Each number is 128 + 32 x the weight over its row's rms, rounded and kept within 0 to 255. Layers, rows and columns count from 0. The size above them is the row's rms in percent of the matrix's.

# layer 8 MLP down (transposed), 512x128, rms 0.129, rows 307-333, columns 0-127
size [105 115  99  96 100 102  92 104 107  97  94 104 101 102  96 121  94 100  92 114 102  90  99  98  98 105 108]
[[136  68  77 113 114 124 124  95 113  84 106 118 141 164 139  75 145 117  86 200 151 101  84 104 151  76 130 163 117 107  76 108 151 144  65 159  34 116 135 111 150 215 142  75  97 136 126 209 108 126 117 130 159 140 107 102 131 131 105 108 144 167 105 158  79 124 163 107  97 142 166  85 122 144 107 108 161 166 126 100  88 126 171 131  87 132 110 110  78 139 188 173  81  87 109 127 152  89 103 147 105  84 100 131 137 122  88 142 167 154 129 146 123 149  70 157  98 177  83 152 167 117 153 103 155 121 126 133]
 [215 106 186 115 146 203  97  95 131 166 131 124 162 159 127 111 174 142 143 151  86 157  77  84 133 106  91 109 119 116 113 212 148 132 120 172 151 113  92 163 116  94 103 126 132 152 112 137  70 197 172 197 124 141 132 116 157 111 135 158 104 166 106 127 112 154 164  99  97 122 143 130 126 159  95  73 139  85 128 170 115 138 126 121  89  92 130 115 167 118 163 147 160  72 140  98 176 108  93 137 163 153  81 151 167  95  97 107 136 146 163 100  75  88 157 134 141  50 127 149  68 132 144  90 135 162 158 135]
 [113 129  92 114 141 103  76  80 125  96  58 105 130  99  83 111 171  89 128 110 140 126 189 159 106  40 120 109 128 189  88 109 109 142 115 156 143 138  68  98 128  94 124 114 156  98 215 184 188 122 144 138  94 130  75 152 115 180 156 215  97 137  98 112 165  79 103 113 163 134 153 138 102 111 139  75 152 131  79 101 131 108 151 191 123 162 155 140 126 119 143 123 118 118 130  92 148 134 101  72 126 165 157 122 124 133 150 135 108 162  78 167 103 125  88 145 140 111  86 154 132 157 153 170 154 150  81 103]
 [103 129 136 132  94 133  86 116  92 171 115 122 143 141 160  99 171  63 102 157 118  69 121  82 173  77  63 133 114 133  45 119 144 154 128 127 169 164 118 150 103 168 149  75 155 114 105  81  87 119 124 111 177 130 184 138 177 117 178  76 135  95  90 136 104 157 153 104 143 116 146 119 109 128 125 139 121 157 108 136 157 207 130 156  88 163 155 124 118 184  63 107 107 116 136 154 116 175 167 111 187 121 104 151  82  82 165 139  91 107 211 141 131 126 146 155 123 131 110 135 166  71 136 144  68 162 131 104]
 [169 165  51  66 102  43 188 135 139 116 124 162 122 189 154 137 165 177 136  93 160 134  81 116 170  97 210  86 173 174 152 177 115 188 151 118  74 151  73  96 105 123 126 126  92 195 125 147 110 111 149 119 153 151 151 165  92 144  96 146  93 110 168  85 178 103 106  98 120 148 154 116 161 147 137 128 129 152  96 145 123  61 134 125 172 121 173 192 152 138 142 122 113 149 130  82 148 113 122 104 135 129 124  97 124 139 120 172 112 111 108 161 116 129 110 118  75 170 152 150 135 142  73 154 126 134 110 102]
 [140 143 170 106 111 178 149  88 125 155 120 167 151 196 163 143 162 101 116 158 125 104 127 168 147  83 136 175 152 126 208 129 119 133 137  59 164  58  84 152  99 149 168 179  93 115  98 113 156 111 144 110 122 171  97 148 153  85 131 134 103  92 173 101  88  98  86 128  83  96 114  53 100 118  91 137 151 145  83  90 156 112  91  67 142 155 108  85 128 118 147 158 113 142 111  98 161 100 130 129 169  91  76 102 151 151 109  99 174 142  89 163 130 118  95 114 101 176 171 199 131 117 143  96 120 143 190 122]
 [102 103 126 116 154 103 146 134  84 174 118 140 126 167  84 144 129 105 153 129 152 165  94 102 168 132 159 144 157 129  87 180 123 124  61 115 120 187 209 113 148  72 115  96 161 121 139 189 125 110 121 127 158 124 124 116 100 143 111 183 139 237 111 229 115 139  93 117 164 137 141 165 158 161  78 143 162 119 110 152 106 159 132  81 139 119  88 113 139 141 140 154 141 113 197 169 148 113 139 122 144 133 124 134 169 111 109 174 119 113 133  95 132 114 217  85 100 134 125 145 159  84 173 201 127 128 102 137]
 [ 88 111 118 154 151  81 145 169 156 172 168 176 134 146 129  85  89 117 126 107 158 142 122 124 137  62 167 160 129 138 136 119 202 129 180 140  87 112 133 120 157 114 112 132 125 136 120 194  86 127 125 104 133  74  58 124 142 137 112 148  95 133 121  73 172  84 157  93 188 121 166 121 137 116  93 116 158 113 145 150 123 131 117 165 140 130 137 158 140 116 181 179 148 142 145 155  90 147  72  71 143 157 222  88  99 152  93 188 152  63 174 119 129 146  84 113 116 109  97 121 161  62  92 177  91 104 105 131]
 [159  80 151 165 153 115  87 117  66 177 124 180 160 121 135 117 179 162 154 108 176 110 163  80 175 106 154 149 113 126 139 136 152 144 147 141 103 105  81 103 130 184 153 131 169 124  94  90  96 136 194 131 111 141 153 156  89 115 166  92  87 154  71 135 120 148 107 183 105 172 128 144 155 142 112 142  96  93  97 162 130 137 132 151 105 117 119  75 104 116  73 168 120 113 124  53 100 121 147 118 124 143 173 119  91 128 101  89 120  93  86  75 107 134 187  93 148  38  98 162 109  94 143 144 137 132  43 164]
 [127  65 155 101 131 129 146 165 164 113 117 115 132 143 146 152 163 144 114 100  82 149  99  76 108  85  94  92 139 147 149 156  92 169  57  68 172  81 124 122 110 171 156 175 152 142  73 114 194 171 152  99 168 105 159  86 129 135 100 140 142 116 151 127  97 169 111 121 191 128 164 124 139 154  89 104 130 111 125 117 118 141 147  95  99  34 143 112 150 174 123  74 126 135 139 185  86 104 111 168 101 118 154 133 169  73 146 166 169 179 149 138 143 154  98 120 160 120 105 134 105 139 149  85  98  65 190 173]
 [142 135 117 136 156 119  84 125 155 160 137 105  83 137 113 117 119 148  95  87 116 130 159 110 160  62 108  95 126 176 109  96 160 120 168 173 116  94  98  83 107 143  39 164 119  91 147  86  81 120  95 121 136 121  98 129 132 148 123 106  99 110 121  92 113 201  66 127 119 140  46 122 118 101  93  90 124 173 158 164 109 107 118 112 167 155 118 145  68  87 121 159  95 102  99 164 167 108 147  95  87  62 133 159  95 129 126  84 135 104 149 136 165 157 206 130 164 152 113 173 164  55 180 118 113 121  96  87]
 [149 151 176 127 173 138  67 180 143  95 121 121 115 148 100 159 133 121 104 188 131 148 115 110 124 139  17 141 113 109 133  85 187 168 118 185 164 102 117 113 101 124 124 136 101  82  98 108 110  69 180 138 131 169  83  78 122 121 128 121 114 143 144 141 155 140 163  74 108 118 172 140 125  83 171 149  97 124  88 105 191 108 194 105 159 163 141 129 145 145 124 127 106 123 117 195 152 171 131 162 117  78 170 128 189 105  83 147  97 115  92 170 128 147 130 147 175  78  93 147 127  90 166 115 113  98 186 134]
 [102  48 147 141  94 101 151 152 158 157 140 155 130 115  81 105  89  91 110 107  94  86  84 103 146  87 139 158 169  97 150 128 165 122  69  63  69 140 134  97 154 140  64 126 125 145 141  51 105 119 122 128 139 151 187 118  83 154 146 114 125 151 117 181 124 116 115 113 163 114 119  60 138 145 157 108 120 141 157 146  84 143 111 116  99 110 144  96  81  81 102  83 180 200 106 146 125 174 131 117  55  88 118  85 162 105 152 111 105 112 180 139 152 170 124  91 159 104 110 160 114 125 188  94 131 155 121 184]
 [131 129 112 174 140 139 101 153 171 108 191 161 155  95  77  87 127 123 135  91 169  94 243 150 107 149 121 144 107 128 105 129 151 103  68 158 142 142 134 161 129 143  75 112 122 126  59 159 124 187 153 130 126 114 111  80 107 145 177  97 104  99 126 123 146 106 160  93 102 167 119  92 130 145 148 138 145 116 114 133 122 168 117 153 108 112 131  94  70 125 105 134 114  76 164 129 185 143 169  75 163 127  98 179 120  70 121 115 163 123 147  64 173  94 119 162  88 113  59 116 193  83 163 184 104 142 129 130]
 [114 133 109  54 123  58 149 125 141  78  83  85  80 177 143 112  90 165 120 131 144 102  96  99 181 103 161 105  83  79 121  96 135 104 151 133 128 143 118 114 126 121  91 107 144 119 122 123 154  93  78 128  74 155 150  83 115 164 203 116 113  86 101  83 157 141  99 128 146  87 147  82 149 155 160 114 186  84 138 159 128  97 124 123 185  85 115 151 100 172 134 127 150 150 111 133  94 133  19  93 174  38 137 127 141 140 113 164 111 145 140 147 159 172 116 153 134 135 114  90 146  92 183 115 116 120 149 152]
 [131 135 190 146 154 158 104  43 141 143 137  81 156 113 228 117 225 103  76 106 115 128 131 119  89 123  95 122 132 151 145  87  68 116  85 130 182 147 156 126 166 122 175  96 163 176 136 104 192 111 132  44 101 129 102 104 147 142 134 137 121 156 121 101 163 174 110  62 136 143 134 134 108  98 146  83 103 161 162 141  97 134 121 150  82 138 133 125 101 112 162 136 131 112 122 151 127 125 194  96 142 111 144 110 117 112 107 188 120 121 126 147 146  66 112 101  94  67 135 137 157  87 116 127 115 180  89 138]
 [112  96 155 115 115 132  94  91 122 106 120 113 150 139 159  99 137 176  85 110 103 156 120 103 153 175 160 105  81 169 146 147 126 128 167 153 104 126 151 142 106  77 142 143 166 129 129  91 134 102 103 124 171 134 150 142 139 123 111 154 101  78 112 105 110 143 139  83 108 105 102 143 137 153 173 168 141  83 105 176 118 130 148 156  92 149 125 102 135 112 141 169  69  83  66 112 104  85 161 150  92 119  70 130 161  73 160 123  73  56 107  47 112  28 149 131  68  64 143  95  67  99 161 102  95  98 121 172]
 [148 141 116  98 181  96 199 140  92 117 118  91  36 195 132 156 136 106 120 182 154 148 125  70  92 145 152 101  89 143 133 126 181 109 131 142 155 148 162  76 162  67 127 148 114 187 123 154 132 153 105 118 151 152 135 121 115 147 120 109 121 121 126 131 132  65 154  96 108  87 165 105 114  78  79 184  95  75 106  69 108 160  99 103 161 128 105 133 141 165 106 161 113 146 116 157 125  92 130 108  89 127 197 165 156 165 133 145  76 110  92 165 169 120 181  68 132 167 107 150  74 132 123 105  90 135 118  86]
 [171 134  81 115 111 104  86 130 122 163 154 112 155 160 104 125 155 111 136 130  86 154 108 187 176 147 222 186 158 181  99  79 172 140  91 130  84  98 133 165 113 120 131 102 108  87 165  87 124 163 165 172 125 153 154 126  67 103 105 166  89 153 147 136 114 111 156 112 171 169  62 104 182 129 211 162 158 116 156 109 121 141 119 156 118  70 145  88 117  75 146 152 160 132 108 117 131 134  85 166 145 140 133  94 130 119 156 171 137 142 106  82 156 128 128 158 162 153 115  92 126 121 145 148 207 147 192 115]
 [139 131 100 123  84 146 166 114 104 182 122 125  80  74 170 132 147 127  65  89 119 129 118 135 148 118 150 155 199 153 126 138 171 107 141  55  89 145 174 106 100 138 108 159 172 132 138 143 133 151 128 159 130 126  74 104 165  57 159 115 113  38 112 152 126 154 155 102 118 100 110 107 133 103 120 147 158 120  87  99 108  89 126  79  75 106 113 156 177 103 157 121 186 162  77 120 125 142  98  80 146 102 122  76  73 123 109 129 113 167 146 121 164 125 122 176 136  33 175 150 130 197 148 134 155 149 162 141]
 [115 175 144 150 139 190 103 139 106  69 131 164 108 109  59  93  81  87 114 130  90 151 103 150 124 136 105 104  87 179 183 146  75 166  80 122 130 176 119 102 167 101 156  94  77 117 112 104 120 115 108  97 102 108 152 130  55 106 156 147 164  82 161 128 160 136 150 131  67 137 163  87 157 115 121  48 168  94  85 117 135 145 158  75 121 115 133  96 115 162  94 104 137 146 101  30 155 107  80  98 173  96 101 162 102 130 177 144 147 121 175 115 113 114 127 171 143 169 111 123 130 141 161  88 103 130 140 120]
 [ 64 122 135 119  74 136 101  79  87 165 101 121 153  92 168 121 149 113 168 130 143 128 107 142  82 159  92 106 202 109 121 135  82  93  92  86 140 139 130 118 164  89  99 175 126 159 141 138 143  98 139 122  44  62 142 178  93 172 132 129 204  97 139  73 165 107 158 139 182 108 127 101 147 104 141 109 195 139 128 118 129  83 124 110 161 134 148 167 140 170 101 111 144 105 126  92 160 109 162 136 106 144 196 180 147 186 162 187 100 137 132 151  89 144 105 165 105 163 115 106 134  86  69 103 129 138 129 164]
 [ 95 147 127  81 158 142 125 152 173 109 199 130 139 125 150  87 179  92  85 131 130 125  78 141  98 128 155 119 157 113 133 121 206 135 148  83 141 184 110  98 128 149 131 116 151 136 156 106 136  97 117 136 108  91 134 119 138 151 171 144  54 181 115 111 157  98 118 153  90 114  89 152 152  80 153 122  65 118 152 118 132 153 158 146  73 150  68 163 202 120 150 100 134 152 196 105 167 177 147 197 120 133 148 149  75 113 104 110 137 138 142 170 152 159 129 186 115  61 153 127  79  72 124 142  93 126 184 162]
 [131 139 142 179 104 110 129 186 110 114 109 164 172 128  70 125  63 121 128 170 181 111  81 136 142 121  88 132 101  81 104 133 181 132  83 166 134 182 153 137 121  72 160 101 132 138 144 115 167 143 135 132 110 142 155 107 105 145 145 143 123 141 127 190 119 180 103 129 157 161 128 133 137 171 145 155 168 148 156  62 117 168  85 175 124 119 150 108 134 115 210 111 129 120 167  80 112 127  69 130 198  95 153 174 134 142 119 138 127 144 156 233  91 143  63  78 162 142  89 110 167  98 158 112 106 161 108 142]
 [101 204  88 112 101 176  83 127 140 133  96  98  77 128 169  67  89 100 132 110 118  99 143 143 138  78 153 119 114 155 115 163 166 109 160 110 164 104  80 152 146 134 146  95 186 133 168 168 141 197 147 123  95 158 123 133 136 139 122 187 163 128  98 117 165 117  89 149 142 128  75 153  96 105  67  55 116 170 131 148 107 118  92 152  85 137 141 173 141 119 201 103 168  83 157  88 119 129 117 146 155 155 168 144  90 115  93 138 132 108 111 153 118 105 110 162 154 109 117 140 215 108 116 160  82 115  70 185]
 [194 157  81 127 144 132 120 144 187  77 125 204 140 140 163 126 133 109 136 143 155 107 134 147 165 166 118  99 126 151 121 162 113  63 119 114 127  96  75 155 120 118 108 144 145 171 183 120  92 154 179 146 118  98 101 190 110 121 101 189 171 100 164 224 122 138 167 159 124 151 122 148 114 145 136 171 105 150  98  86 123 141 118 157 154 130 107 119 176 165 177  96 106 103  95  77  86 136 155 122 141 122 109 175 120 145 144 164 127  85 113 112 123 102 146 182 114 217  70  99 137 128  75 104 113  67 124 159]
 [117 137 171 168 157 157 117  97 115 128 183  46  70 162 103  94 144 160 144  97 111  72 108 139 153  88  90 120 135 120 132  88 157 115 159  95 131  89 167 142 162 168 152  69  77 154 132 160  78 103 125 114 155 147 130 118  89  93  80 131 137 124 101 150  95  70 136 106 165 137 122  93  65  98 134 146 130 135 127 137 211  98  79 154 131 132  81 128 110 167 117 129 118 191 127 133  87  94 144  95  61 107 113 191 113 161  65 144 168 105  81 126  67 145 156 111 116 105 155 102 167 123 119  95 176 147 141 118]]
# layer 8 MLP up, 512x128, rms 0.133, rows 308-334, columns 0-127
size [ 96  95 104 100 103  89 101  96 110 100 103 101 100  97  99 102 106 100  98  99  99 100 103  91 101 100 104]
[[150 139 126 131 158 145  80 135 122 107 102  98 175 185 188  91 136 138 114 149 144 168 109 137 110 106 114  88 135 170  74  93 113 112  93 154 104  45  57  74 117 136 134 110 168 149  70 162 118  95 132 157 120 122  77 154 125  90 135 114 159 107 104 110  90  76 128 104  50 142 147 141  98  69 114 105 104 113 135 136 107 134 144 128 124 152 124 142 136  59 155 117 188 140 170 138 128 122 124 128  77 144 156 123 171  89  78  84 145 104 155  69 150  90 141 105  74  98 136  44 134 163 125 143 203 126 143 158]
 [146 155 126  78 136 158 163 107 174 116 158  93  88 125 108 122  80 149 179 137 185 116 141 120 108 140 100  50 151 188 116  80 135 142 102 148 183 118 105 115 143 139 150 145 125  83 134 114 149 116 136  96 113 141 148 178 148 134  87  92 117 121 157 112 149  84 113 147 182 178 157 144 164 137  84 151 108 150 105  98 132  80 155 206 141  66 169 113 164 161 100 164 167  88 144  97  98 158 111  60  88 149 106 113 115 158 124 148  90 108 174 110 122 149  90 139 178 114 104 111  95  96 158  74 180  91 202 165]
 [147 138 138 176 162 137 131 114 131 155 162  93 149  90  67 136 165 161 146 103 111 105 116 134 151 125 171 132 128 125 120 134 116 163 133 132 121 162 108 113  80  92 190 123 192 114  55  48 130 121 107 136  76 122 158 118 153 135 118 169 110 122  96  71  47 136 156 106  93 177 150 106  77 171  90  60 135 122 108 100 141 121 155 101 166 118 146 153  89 107 134 147 113 122 151 128 156 145 144  94 126  48 116  52 123  81 119 155 111 129 200 110 106 136  80 138 101 132 163  62  94 153 137  47 133 134 132 129]
 [168 144  87 106 153 156 171 130 136 102 119  99  66 127  92  92 139 188 113 169 188 126 145 100 126  98 132 155 164  67 146  82  68 134  87 200 104 118 107  51 139 111  65 128 127 131 137 122 111 140 129  98  76  86 156 148 106 132 114 130 154  85 102 124 122 147 196 111 152 143 178 113 124 160 106  96 111 122 147 118  87 151 126 131 131 132 114 136 148 115 168 119 144  84 125 164  89  97 170 133 116 195 182 114 169 104  93 213 141  80 175 116 171 158 173 136 133  86 159 118 142  83 127 152 100  99 184 137]
 [167 122 190 149 118 146 154 164 125 147  92  89 136 168 156 131 109 168 130 127 180  67 149 132 172  85 154 121 163  90 114 102  65  71 143 100 125 133 130  85 148 133 108  59 134 167 173 149 113  74 158  91 113 172  63 224 149  97  79  91 126 159 136 121  79 104 108 110 125  93 104 135  94  95 117  91 144  80  92 132 207 107 101 110 148 139 136  79 141 169 177  97 153 167 142 113 131 132 122 104 139 151 102 145 135 157 128 161 105 140 167 150 147 111  97 110 157 104 123 140 123 111 198 132 146 192 124 164]
 [158 101  65 121 164 142 132 172 166 161  57 148 149  89 138  99 107 164 141 230 139 121 131 115  85 131 167 125  57 139 106 134 159 107 120 126 115 175 144 145 137  88  95 103 182 139 122 135 120  87 119  88 120 135 179 159  55 127 115 127 111 113  97 135  90 153 120  94 138 115 119 179 111 133 155 112  97 114 122 197 177  71  98 105 148 178 133 153 109 165 153 132  85 157 199  41 127 100 149 109 127 131 129 134 125 130 118 126 101  91 137 127  67 140 104 123 108 114 108 159 162 184 144 119 139 176 126  54]
 [156  50  51 104  83 151 137 108 183  77  96 105 131 113  67 126 105 104 128  58 130 114 107 128 140 101 117  98 122  84 135 164 112 104 144 117  99 136 127 105 110  54 165  68 123 138 111  98 129 124  90  61  76 167 107  90 112 108 158 161 151 138 105  80 173  76 144  79 138 122 158 131 124 131  63 109 129 141 129 199 150 136 106 134 156  75  94 107 117 154 126 159 110 209 141 125 100 138  99 130 116 114 124 141  63 154 131 134 127  94 142 122 147 151 175  94 200  99 132 180 138 139 123  96 136 158 153 160]
 [131 126 109 147 155 159 131  98 168  85 167 116 125  89 181 164  99  97 136  84 144 104 105 152  96  84 135 114 123 156  86 123 143 166 134 111  73 151 111 143 115  91 110  88 151 153 104 114 126  85 155  75 132 102 130  90  84 171 123 103 168  99 143  80  94 150 166 175 181 118 195 128 134 147 115 160 111 115 109 140  82 130 116 139 171 124 102 191 161 168 167  78 167 140 150 193 153 126 105 135 150 151  93 138 142  69  80 103  98  99 223  85 131 125 148 128 114 110 113 118 152 118 171 225 143  93 121 174]
 [138 142  96  91 108 144 165  99 150  99 173 164 115  81  64 175 111 117 159 134 163 131 145 139 159 106 132 127 101 111 151  87 113 139 155 124  70 115 106 149  87 205 221 122 140 122  76  50 110  15 142 170 165  96  94 156 116  94 129  86  94 130 154 106 134 139 145  83 126  96 111 121 175 109 123 117  84 124 131 137 129 168 130 144 127 101 111 147 116 152 116 129 132 107 144  90 138 154 143 172 122  87  96  99 129 104 133 196  95  58 120 121 115 139  76 156 122 126 202 168 173 126 153 112  99 131 154 108]
 [113 129 127 161 147 145  82 109 114 174 128 114 104 150  95 135  95 199 131 115 144 140 159 157 145 108 137 112 119 148 120 125  92 158 133 129  80 127  74  99  66 119  80 118 172 173 107 106 168  90 120 110 120 132 192 117 181 164 132  88 150 178 124 125 134 161 125 140 121 101 175 188  95 122 126 101 160  99 126 140 185  87 201  91 187 111 132 128 108 147 138 150 170 108 130 175 133 120 166 142 140  87 133 117 170  56  98  81  89 155 136  80  62  86 177 101 132 133 161 143 148  79 165 112 225 143 119 128]
 [121 114 140 170 143 165 153 151 132 122 137  66  89 134  82 139  96  69 127 122 106 144 128 123 132 133 188  84 135 115 140 214 101 133 137 132  94 153 106 130  85 165 110 116 145 130 170  97  57  90 240 114 130 163 175 149 142 105 111 117 126 128 122 110 163 137 164 110 122 105 155 113 148 121 126  73 107  90 110 147 162 131 202 109 123  71 134 200 123 112  84 134 109  74 119 157 159 127 106 127  68 162 135  74 132 112  88 109 107 125 160 149 116 186 148 122  96  51 164 137 164 130 168  82 156 127 128  92]
 [141 101 153 113 130 143 117  90 201 111 113  89 125 128  87 120  79 141 157 141 157 154 160 138 101  98 157  98 134  93 123 148 135  53  73 158 119 159 124 124 122 130 107 144  83 121 120 123 173 130 156  97 134 171 101 120 149 126  94  89 133 164 211 124  96 181 103 139 159 113 143 134 125 115  91  74  87 168 117  76 132 130 150 208 133 128 146 130 103 106 127  40 104  80 134 155 160  51 118 119 129 148 148 121 107 145  83 101 134 169 141 129  91 159 100 142 139 131  93  17 175 112 196 137 146 129 141 166]
 [199  75  57 168 126 144 138 127 135 146 104 141 167 174 120 169 153 100 125  92 172 112 130 132 176 125 134 107 111 102 121 162 105 149 132 137 142 185 107 153 127 151 151 117 192 110 176 104 212 115 135 117 180 157 118 105 133 151 107 148  84 224 110 110 133 158 165  40 187 105 149 104  69 142 154 115 129 143 113 189 137 127  84 150 146  66  72 145  76 126 183  96 126 145 108 146 173  95 105 169 133 121 111  93 129 124 117 120 107 121 107 109 129 177  86 118 101 119  98 156 112  81  96 129 109 133 119 141]
 [128 135 145 109  95 136 101 188 197  76 155 128 182 192 122  96 122 169 187 167 166  94 116 167 139 162 117 114 102 107 103 126  62 135  74 187 147 140 149 179 119 129 131 140 159 140 145 128  89 117 142 104 112 133 136 144  77 164  72 145 137 125 121 182 136  65 203  43  91 129 119  76 103 162 137 110 151 131 123 147 198 116 131 179 158 116 158 134  95 118 129 147  70 106 124 145 192  55 125 141 127 121 164 106 121 121 119 142  88 138 169 105 118 171 122 120 112 149 116 124 162 181 147 116 119 163 156 123]
 [169 154  91 133 131 157 106 129 129 140 139 164 170 123 105 105 138  71 183  83 136 109 106 130  98 169 142 123 136 110 156 167 100 136 151  94 129 177 153 104 110 100 138 117 148 201 115 106 173  58 207 161 153 180 107 101 151 162  97 122 165 123 101 104 151 140 139  47 129 153 126 127  94 154 115  88 145 119 105 113 131 159 157 156 176  80 100 181 149  62 141 123 164 177 116 122 115 121 133 153 110 143 198 118 126  87 130 154  85  89 129  93  93 179  89 108  99  90 117 146 144 113 131  85 129 157 122  22]
 [148 145 141 127  69 142 132  61 154 111 141 116 132 102 104  96  94 169 194 193 132 101 163 151 126 164 135  98  90 154  83 128 128 166 144 144 134 151 131 163  65 200 161 139 144 113  95  51 135 101 118 107 155 110  93 177 171 168  81 128 167 123 108 131 109 113 132 132  93 119 151 134 140 128 131 101 129 154 108 118  86 119 139 178  97 144  87 164 124  58 162 127 125 202 118 115 127  92 158 154 129 148 155 106 145 123 124  58 125  94 100 143 126 132 167 124 112 133 224 158 122 156 234 128 111 117 134  86]
 [128 106 121 117 136 152  94 151 161 202 162 101 111 157 167 137 115 197 115  69 139 162 134 158 126  91 152 112 130 141 103 140  98 131 104 164  83 118 106  66 147 134 152 100 126 108 116 140 154  91 172 168  75 166 129 145 152 182  99 148 131 138 128 109 146 153 143 116 100 151 146 102 186 109  74 128  45 153 115 117 102  99 176 128 113  99 138 101 114 151  53 175 174 120 126 102 182 176  89 221 142 120 163 150 191 109 115 123 123 131 163 133 106 107 201  94 181 150 120  99 123 123 140  86  98 158 134  83]
 [160 128 151  89 148 133 184 104 145 110 127 139 114 119 145  75 113  85 129 137 121 147 134  94 137  95 114 118  80 168 128 134 158 104 114 212 156 118  72 109 143  85 120 136 134 132 144 104 170 122 133 155 117 155  91 124 117 135 118 125 183 163 144 138 139  90 172 124 180 102 117 127 125  95 138 109 127  46 163 158 123  75  56 147 154  78 117 192  91  98  89 142 144 208 154 132 126 132 109  78 153 103 172 107 123 108 132 135  72  81 119 109  85 173 117  44  63 158  58  85 142 123 136  79 100 161 126 123]
 [144 123  63 149 101 159 135 107 157 145 129 120 116  99 140 133 123 102 123  82 130 129 102 135  80 123 143 127 129  90 144  83 155 131 154 123 148  73 104  86 126 124  92 116 148 125 122 142  93 115 134 106  87 159 121 135 144 159 137 105 173 124 154 121 131 113 195 126 163 101 186 128  70 175 160 126  68  76 133  86 137 117 126  91 153 124 140 152 181 102 144 152 131 186 160 105 157 139 132  82 113  93 168 142 216  76 119  97 117  75 174 126  78 160 125 102 125  56  81 143  45 135 197  56  78 163 160 118]
 [196 129 126 121 156 164 115 163 130 168  77 150 117 111 100 190  60 119 119 134 159 126 146 168 108  76 141 100  81 167  98 194 133 163 119 125 130 149 115 185 123 171 133  72 178 159 125 125  78 112 124 119 139 103 125 163  76 113 112  83  80 161  89 123 158 110 149 126 118 143 109  90 131 155 137 184 151 114 114 167  87 194 113 160 104 138 122 135  81 127 172  84 128 170 177 141  92 137 145 110 149 170 110 141  73 164 115 111 134 126 123 119 125 120  81 162 180  94  93 151 113 190 143  90 145 226 149 147]
 [112 151 139 159 128 165 134  87 107 147 136 110 118  41 149 122 145 117 124  94 128 135 146 176 105 158 124  56 119 119 121  46  83 103 195 123 199 137 123 157 103 128 105 116 130 124 106 112 117  98 144  89 123 146  79 188 141 132 156 101  93  92 132 120 153 126 111 129 112 148 156 114 169 141 101 125  76  72 154 165 102  86 148 141 125  90 111 133 114  54 151 152 136 129 196 159 179 163 139 122 137  98 137 121 155 142 100 131 192 166 232 111 112 100 105 100 135  92 161 100 174 146 159 182 149 101 174 164]
 [154 141  90 122 168 149 126 111 188 155 162 106 112 107 114 102  84 116 139 108 161 100 109 113  98 171 114 104  91 131 146 111 112 138 190 150 153  72 116 148  81 130  95 133 114  78  76 141 154 149 157  88  91 130 141  77 145 185  77 185 166 131 111 147 157  92 165 130 162 100 175 106  92  86 159 146  95 147 121 157 104  95  97 131 173  93 121 142 107  69 196  57 136 143 147 161 136  95 125  97  67 123 131 156 201  86 106  93  79  91 107  97 130 126  37 135 121  66 101 123 105 150 129 144 145 128 134 135]
 [166 177 128 146 124 145  87  99 151  94  99 143 148 135 124 191 133 200 116 124 153 100 151 145 136  84 108 129 109 100 126 126 118 129 116  85 168  96 120 121  77 143 112 108 156 200 133 162 100 126 139 123  76  99 127 167 183 115 151 108 126 143 141  87 173 157 120 113  74 147 150 177 177 170  78 131  70 167  57  95 145 162 107 126 141 144  80 145 128 146 151 131  81 105  90  79 130 118 137 101  64  89  97 111 154 120 140 121 123 187 147 111 133  84 147 147  37  96 142 117  50 151 179 130  69 141 143 104]
 [151  54  85 119 146 151 107 106 149 163 107 149 154  83 183 152 146 133 117 124 147  97 126 184 138 131 125 119 144 199 122 150 119  69 145 135 138 107  52 169 180 174 141 108 146 132  56 147 139  93  56  98 170 120 104 142 176 143  95 144 155 151 161  76  77 146 168 210 128 140 218 109  87 159 118 138  69  81 148 114 164 121 146 157 178  67 101 117 129 141 131 147 109 134 140  94 127  99 136 154 166 144 121 132 116  93 117 110 146 130 175 120 145 149 105 136 172 113 137  84 135 129 175  83 134 109  98 116]
 [160 138  59 172 196 155  90 111  71 158 128 140 132 128 126 171 123 134 100 196 143  40 128 136 124 130 111 116  70 168 124 112 153 112 101  73 141 117 148 154 120 133 135 133 101 113 106 151 172  59 150  74 113 152  92 150 127 108 123 115 139 137 198 146 106 109 182 106 115 127 126  89 117 163  43 120 111  65 115  74 120 103 140 113 141 113 135 138 137 126 142 100 133 106 159 170 169 104 172 121 108 153 149  57 173  34 109 124 162 124 185 125 131 162 131  94 132 101 136  86 156  83  89 135 139 142 136 140]
 [134 149 150 153  94 139  79 181  96 134 118 168  77 106 178 168 145  94 166  97 136 171 183 177 131  73 117 100 144 159 146 127 132 116 171 101 168 138  98  86 123 137 101 150 165 204  49 129 156  41  68 127 112 159  79 116 150 148 140 168 176 166 102  76 137 143 122 164 148 163 155 124 118 158 112 108 112 140  67  72 131 159 148 152 168 130 100 121 100  74 172  97  94 145 128 115 145 165 115  71 139  98 156 167 112  96  64 128  91 100 100 128  94 103 136 121 107 123 110  88 112 141 114  91 149 116 127 119]
 [138  88  62  88 154 126 189 145 146  87 120 115 129 106 141 148 119 145 150  90 118 186 159 125  69 133  90 105 143 134 149 115 119 132 119 189 112  33 129 146  98  95 109 121 149 176 119 149 136 109 139  74 133 194 116  53 100 131  91 152 111 117 132  75 168 108 125 127  87 142 171 192  87 138 132  91  67 122 106  89  76  76 165 141 113 148 172 170 167 122 140  96  91 121 130  97 148 161 105 100  92 100 122  85 123 159 130 163  78 159 155 197 132 177 137 178 129 111 131  95 135 155 128 134 154 163 168 130]]